config = dict(
    n_kv_head=4,
    positions='rope',
    bias='none',
    schedule='wsd',
    decay_fraction=0.802,
    decay_shape='linear',
)
Each number is 200 + 40 x the weight over the matrix's rms, rounded and kept within 0 to 999. Layers, rows and columns count from 0.

# layer 4 MLP down, 224x448, rms 0.0763, rows 58-120, columns 112-223
229,223,211,226,191,145,126,219,194,162,256,200,146,165,257,162,177,227,107,199,238,167,175,193,245,234,252,159,139,216,259,149,209,151,145,217,206,262,297,250,204,234,281,124,235,201,173,206,201,123,192,161,241,195,217,212,150,169,212,137,232,205,229,195,221,157,183,263,161,225,79,178,150,224,226,209,192,191,239,124,175,219,181,250,198,205,158,209,241,161,239,160,153,210,162,137,226,156,213,190,247,231,186,199,223,211,230,234,195,189,225,189
178,258,194,132,226,144,227,94,184,208,186,204,161,216,219,251,196,217,207,134,201,163,183,172,188,190,172,213,248,222,247,197,191,206,202,175,150,151,181,187,184,148,255,206,184,178,221,169,212,162,196,206,213,266,154,190,185,183,240,190,124,196,185,136,225,171,157,290,230,273,198,250,216,178,193,180,200,212,172,197,119,164,158,229,224,236,233,206,120,237,217,203,200,190,180,159,190,153,243,215,225,216,216,239,217,213,210,151,232,186,202,190
206,79,230,240,214,226,186,250,152,205,206,146,233,210,166,280,219,164,175,132,184,232,184,149,150,148,236,174,165,206,198,213,117,234,112,185,299,229,202,209,199,273,197,176,113,248,209,212,130,136,278,224,199,164,209,216,255,229,159,239,219,246,220,242,251,233,216,170,191,177,253,183,111,125,231,173,271,211,135,257,249,121,227,151,218,229,164,170,186,186,145,179,224,171,182,204,185,242,196,105,181,164,189,210,188,247,221,303,178,141,151,158
206,200,196,214,205,194,169,229,189,171,155,176,262,226,169,169,190,188,251,230,201,220,210,143,259,217,140,217,166,280,185,213,236,253,195,278,179,177,191,184,178,174,99,212,220,239,234,213,232,263,209,307,215,236,197,186,179,270,266,216,178,220,148,140,153,212,250,203,179,142,222,191,242,240,245,213,180,247,134,290,121,234,287,212,211,150,244,207,142,215,136,169,157,235,288,146,173,159,237,156,240,200,203,265,194,223,211,270,214,111,191,218
215,147,222,203,213,140,231,216,242,185,152,171,177,198,134,284,194,193,205,237,190,137,243,197,203,186,206,234,256,153,161,141,201,229,247,252,165,241,219,198,261,190,219,213,182,242,205,257,154,124,182,181,172,157,117,203,213,125,216,143,209,245,136,167,216,207,208,261,191,138,241,237,255,207,154,146,223,244,218,217,196,183,121,194,164,167,166,159,207,134,145,245,209,212,214,224,227,273,123,151,216,194,202,210,206,201,180,255,237,171,177,163
194,145,179,105,159,240,254,171,225,231,227,211,213,203,238,224,226,281,234,174,163,145,186,188,194,197,254,133,171,255,230,178,170,147,177,150,133,192,242,236,187,268,191,277,185,257,171,232,160,179,226,248,225,189,173,212,145,233,140,213,155,183,257,250,152,206,253,270,242,171,154,250,158,200,232,211,219,206,132,261,223,162,261,225,210,231,203,299,172,100,258,159,199,300,201,215,247,255,271,213,203,275,223,137,183,215,168,229,211,242,147,177
259,227,223,301,169,146,269,164,216,224,267,245,194,175,130,198,240,196,168,326,232,180,180,106,217,229,156,223,179,183,230,172,193,274,213,155,182,163,217,151,188,178,198,202,224,179,154,218,225,228,194,126,190,145,206,140,166,251,282,233,279,223,191,202,139,195,222,255,265,223,144,244,125,182,251,189,210,210,262,236,166,214,205,217,166,235,107,155,210,173,150,249,167,277,166,243,169,152,277,90,190,220,181,234,198,237,124,244,200,229,162,141
203,233,185,174,111,235,232,176,208,134,190,204,223,211,220,168,204,204,230,238,197,152,180,190,216,180,87,247,189,225,160,175,132,181,168,213,212,246,241,194,130,261,213,198,257,113,162,189,229,171,191,213,184,208,224,172,195,227,130,217,216,215,221,174,171,149,184,218,230,169,174,198,251,92,123,206,319,316,255,188,218,230,157,227,188,257,200,158,206,191,170,157,216,222,246,230,288,167,215,266,209,192,211,182,204,200,224,170,197,135,196,176
238,140,219,200,199,210,254,160,124,264,117,252,100,195,227,197,225,221,264,232,181,122,233,214,159,260,186,222,176,179,219,228,219,244,236,205,254,190,161,174,139,204,205,236,203,232,212,206,251,210,161,149,169,223,172,188,217,163,230,244,167,216,265,197,135,170,306,246,225,178,195,222,201,218,211,246,240,176,282,205,186,218,192,131,197,199,181,194,229,221,313,186,191,222,212,194,228,189,183,208,260,170,245,227,229,207,173,210,256,280,191,148
245,214,169,166,161,186,193,268,192,209,194,198,156,193,264,166,217,289,195,172,162,283,199,167,248,257,223,164,178,215,235,246,152,153,201,234,200,213,169,148,175,185,206,207,275,185,197,193,116,210,140,158,97,190,211,167,178,177,229,170,254,252,193,200,161,218,160,212,193,195,229,207,241,159,217,209,186,192,86,282,170,148,120,240,210,213,217,195,181,182,216,216,171,167,173,305,162,159,212,185,257,169,220,227,191,173,274,227,232,230,248,322
134,246,183,183,170,246,199,188,178,195,170,164,214,244,240,210,144,178,198,280,184,187,275,252,193,131,175,227,173,169,209,256,208,226,175,178,199,180,145,238,118,170,197,220,169,234,191,231,163,185,230,267,182,182,215,210,221,172,184,145,178,212,168,208,155,302,207,252,260,164,184,189,219,265,270,137,249,180,233,119,222,220,271,255,212,201,175,221,224,168,180,169,290,215,245,147,181,201,200,227,174,274,198,194,204,233,209,212,170,207,231,170
200,159,243,252,168,195,160,171,253,222,117,224,244,255,266,226,209,172,226,158,108,141,222,136,178,140,234,265,196,217,213,204,214,234,205,214,194,232,179,180,195,194,271,170,212,186,262,154,222,265,237,196,143,191,185,258,287,218,204,190,78,184,144,199,265,220,247,189,194,158,157,192,214,156,222,167,216,251,262,221,216,206,136,186,140,182,260,205,191,231,219,219,175,231,150,263,228,246,169,227,211,114,137,213,220,238,154,187,171,247,177,224
214,171,250,221,203,199,169,182,203,206,182,171,234,246,218,223,176,180,213,208,212,182,163,217,214,206,156,162,213,225,242,177,119,232,256,165,237,228,183,227,140,225,165,153,156,213,248,266,196,207,207,209,224,139,238,160,222,134,250,133,180,255,228,175,213,223,229,206,181,228,218,166,249,239,222,181,243,249,189,209,208,222,215,209,181,219,287,152,178,196,213,189,152,169,203,221,238,258,80,278,246,196,219,221,195,235,200,208,159,220,240,148
175,236,218,222,254,188,173,194,168,255,238,162,196,277,217,198,172,178,206,226,175,194,276,201,242,127,221,192,248,268,182,192,189,195,164,196,192,236,208,235,190,180,186,215,299,237,196,221,153,236,236,168,199,201,135,199,171,233,166,201,209,236,176,266,213,223,222,242,220,188,116,229,225,236,180,210,221,225,109,171,142,161,182,266,191,154,193,184,206,197,142,185,110,205,115,204,180,199,145,206,269,248,188,258,173,203,253,232,250,155,183,227
231,233,169,176,229,225,188,216,176,174,211,223,194,191,265,239,153,182,203,161,249,206,117,151,147,153,195,188,166,215,278,264,130,278,157,174,200,151,226,100,248,176,308,221,148,279,245,102,203,248,231,248,225,176,181,126,251,194,213,137,238,242,87,189,244,198,197,148,130,252,205,120,222,179,182,210,261,232,196,259,271,174,201,130,312,219,180,177,226,264,223,147,210,201,174,266,178,147,197,196,134,191,206,205,239,200,167,205,190,204,228,186
214,220,257,189,215,212,180,178,176,252,253,169,179,161,267,212,216,262,188,192,189,253,139,202,74,148,236,166,181,237,191,166,198,229,161,178,292,222,226,192,218,222,238,257,207,205,186,197,194,193,261,230,209,165,174,186,132,94,169,127,185,213,257,138,263,199,182,206,170,166,215,247,195,198,178,161,210,169,204,200,215,189,188,224,157,172,166,218,207,234,228,161,210,177,215,202,200,243,236,221,193,176,216,224,268,232,226,202,230,298,279,176
168,197,194,220,168,150,136,238,225,135,203,174,161,194,120,216,160,212,185,198,226,245,272,156,150,247,249,154,170,239,202,200,209,268,159,173,167,204,218,174,122,242,246,205,196,129,194,196,206,188,216,219,242,244,228,161,208,249,189,210,225,171,222,194,180,227,193,221,246,123,167,210,164,243,215,177,228,231,233,211,229,211,187,198,171,175,225,224,255,187,250,186,149,202,162,281,188,148,194,185,266,195,192,152,129,186,191,167,196,216,158,195
169,155,215,210,253,180,195,238,227,205,168,258,182,236,282,195,201,202,170,200,210,251,131,197,199,184,233,205,217,156,211,155,176,245,209,215,160,204,202,197,223,170,232,238,185,187,205,218,186,217,198,234,240,198,135,162,177,233,227,184,289,258,138,251,165,187,164,197,231,143,210,201,186,182,195,172,174,219,181,267,197,171,223,121,272,194,149,231,160,229,248,157,94,162,258,231,141,231,167,232,307,212,232,223,304,256,192,167,235,286,199,193
180,229,177,207,196,193,223,160,219,185,108,163,160,211,157,203,175,293,222,211,211,136,208,177,242,213,259,200,234,146,253,206,231,199,228,212,195,210,158,256,230,214,228,192,264,199,205,183,221,113,244,159,216,190,242,168,208,208,210,187,233,256,272,168,246,242,210,214,203,217,228,216,244,188,230,225,160,255,208,193,201,207,202,118,188,241,251,209,144,151,216,222,228,130,240,157,240,221,227,151,228,197,217,161,204,171,275,226,197,174,219,179
121,235,165,157,169,177,174,168,231,190,164,97,163,164,182,127,200,176,247,172,283,225,157,226,237,213,140,188,194,193,236,246,218,251,200,263,199,242,212,164,220,171,205,190,142,202,274,237,145,248,249,147,74,104,174,197,267,223,276,212,213,251,239,267,182,210,184,227,226,187,237,175,213,250,212,103,152,227,207,279,135,228,143,230,184,234,219,185,164,170,210,185,144,199,246,132,235,169,296,199,166,145,240,183,245,187,206,249,181,131,192,197
212,227,155,232,157,186,254,246,214,160,152,200,228,177,148,193,227,234,222,164,170,257,153,191,231,278,179,145,209,276,167,270,184,144,185,201,201,229,187,209,149,184,235,199,164,216,230,107,154,170,183,182,162,149,192,224,209,246,187,186,172,196,209,268,243,241,244,166,141,239,223,182,252,181,171,258,267,232,172,188,184,182,231,199,245,127,137,161,203,251,171,227,272,246,230,206,101,145,204,224,121,260,215,250,160,175,194,172,197,243,250,200
199,278,231,201,212,213,216,192,168,209,242,194,184,244,233,255,298,324,185,174,247,282,264,202,247,228,199,177,186,225,141,194,183,164,147,205,196,184,143,213,158,207,153,162,208,187,230,233,204,248,252,173,204,161,185,235,231,128,125,175,176,240,222,250,212,183,231,149,88,187,261,233,299,211,208,175,150,167,222,234,200,227,226,181,159,97,200,161,195,261,246,209,214,240,219,135,189,203,193,172,220,222,239,245,133,249,142,103,199,250,158,279
239,206,202,218,196,183,254,234,221,239,187,236,293,203,196,154,178,190,205,178,238,165,197,116,226,240,201,139,162,150,164,121,192,255,210,185,274,219,194,286,208,192,199,221,228,102,246,223,161,185,202,222,260,254,236,231,178,221,205,233,192,149,205,201,181,186,301,219,155,185,194,239,250,223,234,146,177,237,205,184,166,224,202,247,161,312,197,219,244,197,152,219,248,270,262,225,153,185,233,188,157,254,239,157,165,167,200,241,59,184,159,223
145,127,199,243,199,184,186,218,179,184,259,118,182,236,251,137,185,178,208,161,233,216,177,211,199,156,165,177,222,162,185,169,192,172,197,240,219,222,152,187,187,275,248,224,179,205,143,186,172,278,222,207,226,136,169,244,199,329,217,193,115,206,179,262,203,223,188,161,218,273,199,236,145,182,218,242,237,184,155,210,292,191,165,220,193,271,168,178,252,185,264,231,206,169,187,245,160,192,205,236,194,216,234,195,244,252,152,111,192,283,203,309
185,159,209,208,206,177,234,224,196,224,202,191,317,142,182,199,222,189,243,198,220,235,166,254,229,221,153,227,217,232,205,159,275,172,232,164,233,210,290,190,178,182,186,217,199,196,188,191,179,219,216,267,268,178,224,169,172,225,202,234,212,236,249,162,224,233,210,162,215,138,254,152,148,200,201,211,212,179,211,153,166,150,252,228,259,245,155,133,228,146,154,184,151,137,185,257,184,186,201,242,205,250,192,200,232,183,169,243,256,191,162,194
188,196,235,243,248,218,164,269,200,201,223,203,167,195,240,172,199,135,170,185,160,167,200,147,157,143,135,215,200,203,248,253,174,173,186,178,245,134,248,255,159,229,239,229,215,192,232,182,201,211,222,196,203,225,262,223,235,244,218,195,170,249,232,226,236,223,118,239,185,77,156,263,227,153,229,224,288,250,222,175,276,164,149,205,226,135,206,155,268,197,243,256,189,225,169,218,278,236,151,132,176,226,209,187,146,185,132,212,271,222,205,200
178,151,143,216,155,156,202,252,211,161,190,217,256,201,255,161,206,228,255,199,144,201,189,194,309,209,183,202,146,222,190,161,202,153,145,193,159,220,187,205,303,188,184,152,173,170,140,202,244,229,152,107,206,203,240,280,150,200,174,193,166,150,206,170,208,148,222,204,195,128,161,177,164,228,196,192,191,210,262,146,200,177,257,127,132,162,196,183,230,235,218,237,151,196,164,223,143,237,206,246,175,160,241,226,237,186,181,162,171,169,230,171
239,185,171,184,206,176,180,133,100,260,214,214,190,237,164,238,286,191,169,242,193,239,155,211,220,242,226,150,210,216,203,203,173,222,154,214,281,228,172,212,232,200,255,166,214,240,239,204,182,209,135,124,187,249,128,171,226,153,189,158,173,177,211,198,208,152,218,198,238,231,186,255,275,140,274,207,253,189,148,149,259,216,223,194,183,211,131,178,246,189,324,164,226,233,159,187,220,235,254,196,167,211,237,235,198,219,172,232,182,218,185,244
179,248,147,202,209,182,234,266,261,152,221,184,182,227,237,246,243,221,203,141,102,163,126,158,130,273,147,249,157,124,228,263,283,222,102,244,230,271,121,231,142,132,191,125,228,257,150,239,225,151,233,241,177,152,185,192,238,97,249,290,188,211,207,265,137,256,258,227,163,166,109,153,178,204,215,174,240,185,174,195,145,216,183,169,205,230,203,226,145,146,218,177,193,192,212,136,220,175,182,212,172,232,163,215,175,151,185,268,245,250,155,203
193,192,191,216,220,191,219,251,151,168,212,202,177,192,186,221,195,174,234,238,219,196,152,215,256,142,197,260,203,258,167,174,229,208,290,160,249,139,190,208,200,205,206,206,204,202,227,205,173,135,188,235,239,239,243,174,224,229,248,174,256,212,206,201,141,200,257,182,219,188,229,194,213,201,195,190,163,198,255,158,240,143,208,176,200,231,248,220,194,197,151,101,163,224,257,259,226,183,161,126,161,187,265,214,251,139,233,183,182,142,187,163
222,196,193,232,227,261,138,145,244,237,232,106,132,272,121,221,164,200,206,240,187,114,186,148,203,176,243,134,272,183,173,140,193,208,137,221,137,98,169,206,210,191,173,161,209,225,229,198,254,178,164,172,214,214,221,242,194,179,136,251,165,200,215,179,216,230,195,230,221,196,186,222,193,157,139,195,238,113,209,208,194,246,209,189,244,191,166,212,142,182,224,203,147,260,188,219,244,212,247,166,183,210,250,183,197,258,242,165,225,201,179,191
185,269,219,236,173,181,183,169,213,148,138,231,194,182,165,275,226,296,136,184,247,187,225,169,204,161,274,173,201,151,252,258,175,266,173,195,154,137,204,215,186,198,164,184,229,153,206,149,227,264,246,220,268,174,276,211,196,208,216,249,228,161,179,173,186,187,274,208,202,126,202,231,169,240,343,294,215,197,163,259,261,194,211,240,276,187,245,173,259,144,224,317,233,224,111,288,247,184,162,200,218,228,242,194,196,244,247,225,158,236,157,204
131,180,212,192,77,169,235,180,255,229,181,163,162,207,232,125,226,201,165,193,152,189,218,120,187,191,186,245,211,217,203,229,183,200,202,225,193,277,230,172,231,287,249,232,183,198,179,243,199,161,152,258,175,154,204,247,137,285,223,265,132,225,108,186,238,278,228,169,218,245,228,201,222,178,227,177,193,156,213,233,106,192,136,115,184,207,176,181,164,232,196,205,191,196,208,226,235,180,221,196,129,237,206,171,215,107,206,247,242,203,219,201
198,134,191,161,189,191,184,183,249,188,208,186,222,175,254,170,191,245,249,171,230,211,207,241,214,262,185,197,188,216,195,158,210,228,244,250,245,194,147,186,263,220,246,204,192,151,215,165,207,187,251,165,256,216,132,183,186,223,199,231,231,192,267,196,131,156,205,242,111,232,336,243,230,170,133,174,181,238,224,238,230,243,175,176,160,161,280,142,228,175,221,233,220,233,190,182,223,204,108,185,169,202,206,187,211,221,182,113,194,170,205,198
176,152,141,235,170,208,202,246,207,232,230,201,293,210,226,208,219,240,231,197,113,245,163,202,193,178,216,282,184,183,149,178,232,156,141,233,240,255,234,170,179,172,196,245,227,177,196,168,175,144,153,206,270,180,191,200,204,197,198,202,194,175,147,263,248,156,221,214,196,281,185,229,217,241,245,215,210,268,176,224,172,248,160,227,137,214,203,179,276,197,220,152,248,167,177,222,233,182,196,196,173,232,104,234,204,216,147,211,195,140,213,224
217,252,250,171,206,228,249,224,205,268,210,240,186,171,219,259,188,148,213,162,256,200,207,159,231,198,174,210,148,205,172,193,226,252,236,233,264,174,136,101,190,180,127,173,218,226,225,195,248,219,250,270,240,181,218,244,158,258,234,215,258,256,279,201,251,223,212,212,217,162,199,196,217,233,252,270,171,258,228,211,165,197,233,250,151,131,160,221,236,232,178,191,220,171,286,202,177,144,231,184,284,243,197,201,224,230,181,203,223,122,255,208
146,146,284,177,228,205,240,219,234,211,266,260,198,206,186,210,182,207,226,179,177,227,189,248,221,211,230,224,231,235,163,186,156,214,193,204,248,157,207,243,193,216,153,181,146,200,196,284,150,219,214,217,179,154,174,295,119,140,188,229,264,270,179,142,180,236,200,232,199,164,262,228,244,185,231,228,273,270,225,225,219,222,245,162,192,182,193,182,106,229,152,153,203,232,195,231,221,204,146,246,160,234,159,237,173,155,202,221,175,159,188,248
203,254,149,203,199,165,241,208,194,279,122,199,228,197,222,294,197,175,201,183,279,210,172,141,210,199,193,219,225,171,108,200,247,236,197,180,117,222,189,122,186,218,217,253,207,250,137,196,286,299,193,196,161,209,179,157,203,190,206,130,219,173,177,179,163,204,187,228,248,165,190,268,133,196,242,202,127,126,210,146,237,225,167,205,255,193,295,244,228,212,201,172,261,201,204,170,187,187,149,248,226,199,159,124,200,214,227,221,134,233,173,148
156,145,169,174,246,171,220,231,167,206,173,129,180,186,159,239,206,171,183,166,182,135,210,144,276,203,210,209,214,170,258,247,240,138,272,209,321,135,220,195,163,187,215,293,221,252,246,188,195,214,227,225,170,218,180,231,180,183,231,219,217,185,226,221,169,201,145,231,227,267,228,182,248,154,212,210,192,167,220,242,214,190,148,234,307,246,213,208,290,132,156,249,183,154,214,184,191,177,268,194,214,87,179,209,193,201,244,222,302,180,243,185
301,149,212,167,164,220,202,183,177,247,188,186,137,252,189,154,126,187,276,150,208,128,192,235,184,155,219,246,156,172,278,225,156,204,166,135,239,183,191,221,108,259,187,153,255,205,180,166,239,178,204,203,159,250,194,173,217,206,166,119,231,162,201,239,175,256,150,210,174,208,182,207,142,206,87,131,265,221,227,285,205,234,229,225,135,260,223,175,231,238,169,186,204,209,199,200,197,158,250,204,224,139,180,197,192,302,163,175,219,145,160,247
234,183,158,202,168,192,293,196,201,108,146,247,201,205,149,166,173,202,129,197,237,222,177,251,211,185,227,121,231,183,194,218,184,203,208,196,151,135,224,268,196,239,265,175,195,186,285,170,263,232,290,160,164,202,204,237,150,147,168,169,171,167,149,190,234,225,146,161,193,227,183,219,151,196,121,151,203,164,261,192,239,177,239,286,209,122,229,211,220,253,238,155,179,159,182,224,180,191,230,131,227,183,197,207,285,266,187,211,220,223,191,229
187,249,199,121,229,308,160,104,170,245,303,136,141,166,259,227,193,226,173,183,168,245,227,140,200,205,127,205,181,141,130,199,191,214,197,190,157,146,235,177,187,175,231,225,203,254,210,232,189,224,167,234,210,153,168,191,252,208,232,222,172,223,260,164,243,220,189,230,218,203,213,204,137,246,224,164,195,214,178,214,210,285,198,182,193,173,232,104,188,286,184,236,225,243,188,191,224,159,152,216,257,154,234,235,207,243,284,255,192,188,184,302
180,126,323,156,173,177,152,181,243,153,210,184,183,179,189,209,223,115,200,167,204,173,176,154,213,176,194,195,147,191,187,189,132,202,253,193,277,199,236,260,150,246,202,237,151,195,212,190,259,190,237,208,221,214,198,224,231,247,183,191,175,249,132,210,236,230,269,240,169,178,236,193,168,229,223,179,159,208,147,174,242,148,190,144,179,189,216,173,212,204,203,286,176,278,169,182,233,234,160,179,219,218,220,166,180,216,242,179,176,213,253,161
125,190,207,184,224,231,245,221,158,191,200,192,194,236,105,195,232,176,219,239,199,190,204,151,242,217,176,188,212,235,256,236,271,164,142,251,152,227,229,173,228,233,218,230,170,231,186,252,162,207,202,235,236,187,255,174,186,192,121,291,239,198,149,226,180,219,219,195,169,170,189,184,285,140,226,207,265,187,111,200,224,172,230,184,163,183,174,161,267,170,116,170,225,178,217,206,243,233,226,217,288,224,205,232,198,198,283,237,133,117,201,242
192,207,175,171,223,259,180,255,187,202,207,170,178,173,259,171,229,247,193,210,164,151,209,216,229,191,191,203,138,209,234,198,152,184,118,213,212,186,207,160,201,272,200,215,173,183,214,216,185,188,215,174,214,241,185,182,130,192,152,183,178,192,167,174,228,109,139,157,270,222,224,231,175,197,222,211,187,199,168,221,199,223,179,234,259,207,207,228,163,185,189,193,191,141,206,204,204,201,202,263,170,219,188,192,197,240,202,142,252,155,263,219
157,153,179,111,164,152,236,239,224,214,224,312,180,290,171,248,247,226,240,143,164,193,223,172,179,162,180,247,184,167,185,225,189,200,219,142,202,206,167,175,230,193,175,240,202,240,156,221,213,141,195,186,182,251,260,207,157,218,243,195,205,191,263,207,224,210,153,169,146,255,162,178,203,191,176,150,226,212,175,227,211,200,187,258,150,173,166,204,246,171,186,206,217,230,217,201,251,167,196,104,227,182,184,204,243,223,147,87,218,351,147,225
236,225,218,184,231,221,210,285,193,114,140,225,159,169,148,186,215,187,270,168,223,194,149,215,175,180,232,229,201,221,182,218,193,213,192,184,215,175,175,218,197,251,212,217,147,192,266,217,126,178,169,186,160,249,224,213,179,208,217,270,114,201,120,218,214,209,215,192,243,212,177,152,170,173,197,224,176,171,273,175,153,158,170,200,257,184,201,228,179,212,253,186,147,180,215,198,224,224,187,146,84,144,179,169,178,220,230,192,201,166,229,161
186,214,198,178,178,228,153,165,221,167,238,208,222,202,196,147,236,195,215,225,202,159,228,232,237,152,201,260,240,200,168,210,185,197,272,133,224,221,218,124,138,235,175,194,254,191,198,251,231,220,193,211,214,285,302,244,254,234,161,250,188,210,206,241,188,212,212,226,246,165,257,227,198,225,138,175,251,224,287,222,231,169,153,238,232,174,157,172,172,218,225,256,161,140,167,132,199,192,144,222,169,204,195,116,166,226,192,241,233,159,192,174
259,231,227,226,209,242,185,233,187,160,225,195,203,172,204,147,184,264,278,159,170,233,214,211,173,208,178,225,188,249,167,139,177,271,216,166,183,178,208,160,269,234,249,180,178,194,180,203,186,228,176,187,249,183,207,196,230,263,205,190,196,158,226,211,208,260,168,261,190,153,258,184,179,168,179,207,188,135,218,158,263,184,234,212,187,287,228,184,77,210,155,211,230,167,193,133,147,198,199,187,260,157,257,162,197,184,154,235,178,163,193,223
184,148,169,231,189,201,173,220,234,215,175,144,221,220,123,207,197,206,173,181,170,260,145,199,181,221,179,201,169,166,178,248,272,168,284,180,178,194,163,158,204,211,161,284,228,192,262,229,192,203,190,183,242,185,192,173,180,206,238,178,174,204,327,191,231,222,216,218,148,192,231,223,202,222,217,162,155,240,222,255,140,215,218,273,169,204,228,136,190,197,211,224,229,299,209,237,170,223,145,135,198,197,171,188,254,239,178,157,198,224,152,213
186,186,97,224,280,199,143,152,187,187,203,237,192,112,143,176,266,230,146,207,156,198,248,186,133,246,187,166,276,207,242,198,208,228,256,215,216,147,153,118,195,296,219,184,209,139,224,254,213,142,152,214,246,148,154,187,237,221,211,110,189,123,162,147,210,227,158,227,195,211,278,163,184,174,230,200,250,197,159,238,175,175,237,174,223,225,205,199,155,193,188,212,168,185,219,176,272,121,247,181,224,207,260,194,148,241,90,193,180,254,175,267
198,209,149,224,251,164,167,244,176,233,189,215,183,222,196,160,203,255,100,185,201,175,238,211,269,182,174,195,229,160,162,148,235,192,224,252,202,211,226,232,242,227,184,202,232,177,140,246,202,190,236,205,118,170,176,169,174,272,197,242,187,160,236,194,236,194,302,162,170,158,181,163,144,222,230,222,145,165,107,201,204,216,203,207,168,186,201,130,142,134,156,192,216,212,214,201,195,190,221,257,144,199,138,268,232,216,191,189,183,243,215,188
193,217,191,245,138,201,200,280,241,201,215,176,192,225,225,189,177,94,177,102,228,224,215,147,174,216,193,165,161,158,218,196,206,177,193,266,236,151,201,246,185,164,293,247,179,220,194,148,207,253,164,241,194,229,152,207,221,241,184,243,271,178,212,240,187,181,260,216,163,149,283,231,215,294,254,208,221,206,157,145,175,148,189,222,221,174,187,235,223,237,202,186,211,241,192,201,147,202,220,289,131,253,235,181,224,156,213,176,175,102,175,179
104,243,243,200,203,165,149,109,182,219,222,186,227,278,168,163,186,164,204,186,244,147,213,227,258,249,228,207,160,219,194,204,290,252,228,124,230,238,181,191,195,188,122,151,226,221,259,152,230,173,237,217,194,172,223,178,227,187,105,230,131,232,180,231,258,246,181,176,169,281,223,161,216,194,153,264,242,82,170,197,223,264,162,172,254,184,196,268,206,169,157,165,198,205,181,214,200,182,137,142,159,233,169,183,203,164,114,205,146,231,206,182
234,145,253,203,242,246,205,238,206,185,136,258,198,188,199,160,217,198,133,119,198,177,206,223,212,252,226,203,209,241,180,177,301,175,152,229,214,251,194,285,224,242,83,134,131,276,155,267,219,335,153,189,155,204,216,265,216,168,212,211,176,195,274,204,140,238,229,195,241,151,243,267,212,215,194,224,276,210,215,148,163,243,209,191,154,186,234,170,153,173,158,236,136,296,129,163,125,150,239,130,183,230,241,212,206,276,229,181,186,162,288,168
191,137,162,175,246,282,128,232,145,286,147,160,199,185,114,207,216,212,195,220,242,178,167,127,161,246,228,225,196,136,199,185,127,234,231,165,247,217,169,226,290,174,190,231,203,201,212,211,236,181,241,192,295,144,144,258,201,138,197,199,113,253,214,258,235,188,210,256,250,220,172,205,189,164,193,285,183,225,217,201,253,202,233,173,225,146,196,210,217,219,117,181,208,144,223,175,181,192,176,172,183,245,185,151,160,173,223,212,212,161,166,174
210,159,187,205,186,188,273,212,203,185,241,130,204,224,241,209,145,261,198,208,204,278,191,177,170,158,164,230,214,214,232,252,212,192,254,215,100,289,191,228,245,180,189,206,140,178,245,224,163,250,172,229,169,170,154,154,199,233,162,111,196,177,251,139,127,212,222,247,138,167,194,222,181,193,195,168,176,201,189,165,253,195,186,195,250,252,245,186,238,236,165,243,165,135,176,118,245,189,171,262,288,196,240,229,194,142,186,149,235,233,163,263
201,225,212,191,199,177,230,197,245,153,284,236,131,181,140,123,209,213,115,185,274,223,196,211,209,222,223,208,241,184,216,186,192,274,193,211,199,164,177,231,204,196,156,247,192,160,168,219,192,211,223,219,177,211,168,178,178,208,183,231,232,159,244,196,171,142,224,193,178,221,168,302,75,244,157,243,143,272,267,257,204,170,197,238,325,199,246,165,273,194,255,182,244,289,206,193,192,191,162,230,176,215,201,225,186,151,211,213,200,231,167,215
207,197,205,173,240,105,218,152,196,195,164,185,193,212,175,250,180,177,190,282,187,211,220,216,182,94,163,226,217,201,199,218,167,238,222,151,120,214,179,274,171,183,177,171,251,161,186,268,222,200,167,185,176,162,148,269,272,143,200,208,159,249,137,217,147,170,236,247,246,185,139,255,237,181,179,205,215,196,208,199,201,201,130,253,174,165,157,202,257,183,148,260,215,173,182,222,234,228,197,141,112,207,212,145,217,187,293,238,176,203,231,137
192,174,121,252,176,255,220,236,186,153,217,194,173,175,165,236,218,210,179,218,277,183,226,151,216,216,205,264,131,191,238,181,222,217,200,166,170,240,242,233,242,268,239,184,204,133,155,226,233,243,188,159,250,277,289,246,147,239,201,124,249,169,195,172,136,190,250,193,221,262,196,249,215,201,230,235,174,265,187,213,168,158,238,186,243,182,213,215,187,251,200,240,105,190,164,145,197,168,137,239,224,197,185,219,181,114,163,190,197,190,182,189
222,182,200,217,151,150,218,263,202,197,185,228,190,175,178,174,227,213,210,237,206,230,256,181,193,151,245,154,216,167,138,118,223,257,191,195,188,128,287,219,252,132,110,205,148,198,242,147,269,216,156,204,251,157,213,141,229,176,191,271,242,235,180,171,218,154,165,213,197,262,136,242,238,250,140,212,138,144,149,157,133,244,239,140,243,218,135,192,172,199,177,198,220,206,129,192,196,156,120,222,204,125,197,231,215,230,232,202,198,273,229,196
254,194,212,239,193,204,233,249,195,152,232,231,192,267,187,160,154,228,243,138,239,241,262,201,267,165,216,270,139,176,164,218,186,202,212,207,134,213,146,154,134,272,181,278,173,170,245,203,148,199,194,210,192,226,189,150,182,181,235,153,301,201,248,237,138,246,238,231,203,172,201,118,214,151,159,143,225,170,152,149,210,208,126,211,167,149,309,176,152,232,216,134,210,197,246,190,140,214,186,268,290,121,208,234,234,191,135,224,196,190,227,237
224,237,268,129,188,193,193,186,198,151,188,304,233,188,231,161,181,212,188,182,228,209,196,207,204,129,273,221,210,236,139,137,236,199,189,138,225,209,240,278,259,192,214,239,175,209,92,207,143,209,265,170,249,202,226,259,215,194,221,90,204,191,126,217,244,236,189,181,242,168,154,175,162,271,159,241,212,187,257,244,196,154,202,230,111,215,196,239,163,250,201,176,226,341,116,199,133,176,138,147,230,210,205,185,143,203,251,195,108,204,234,242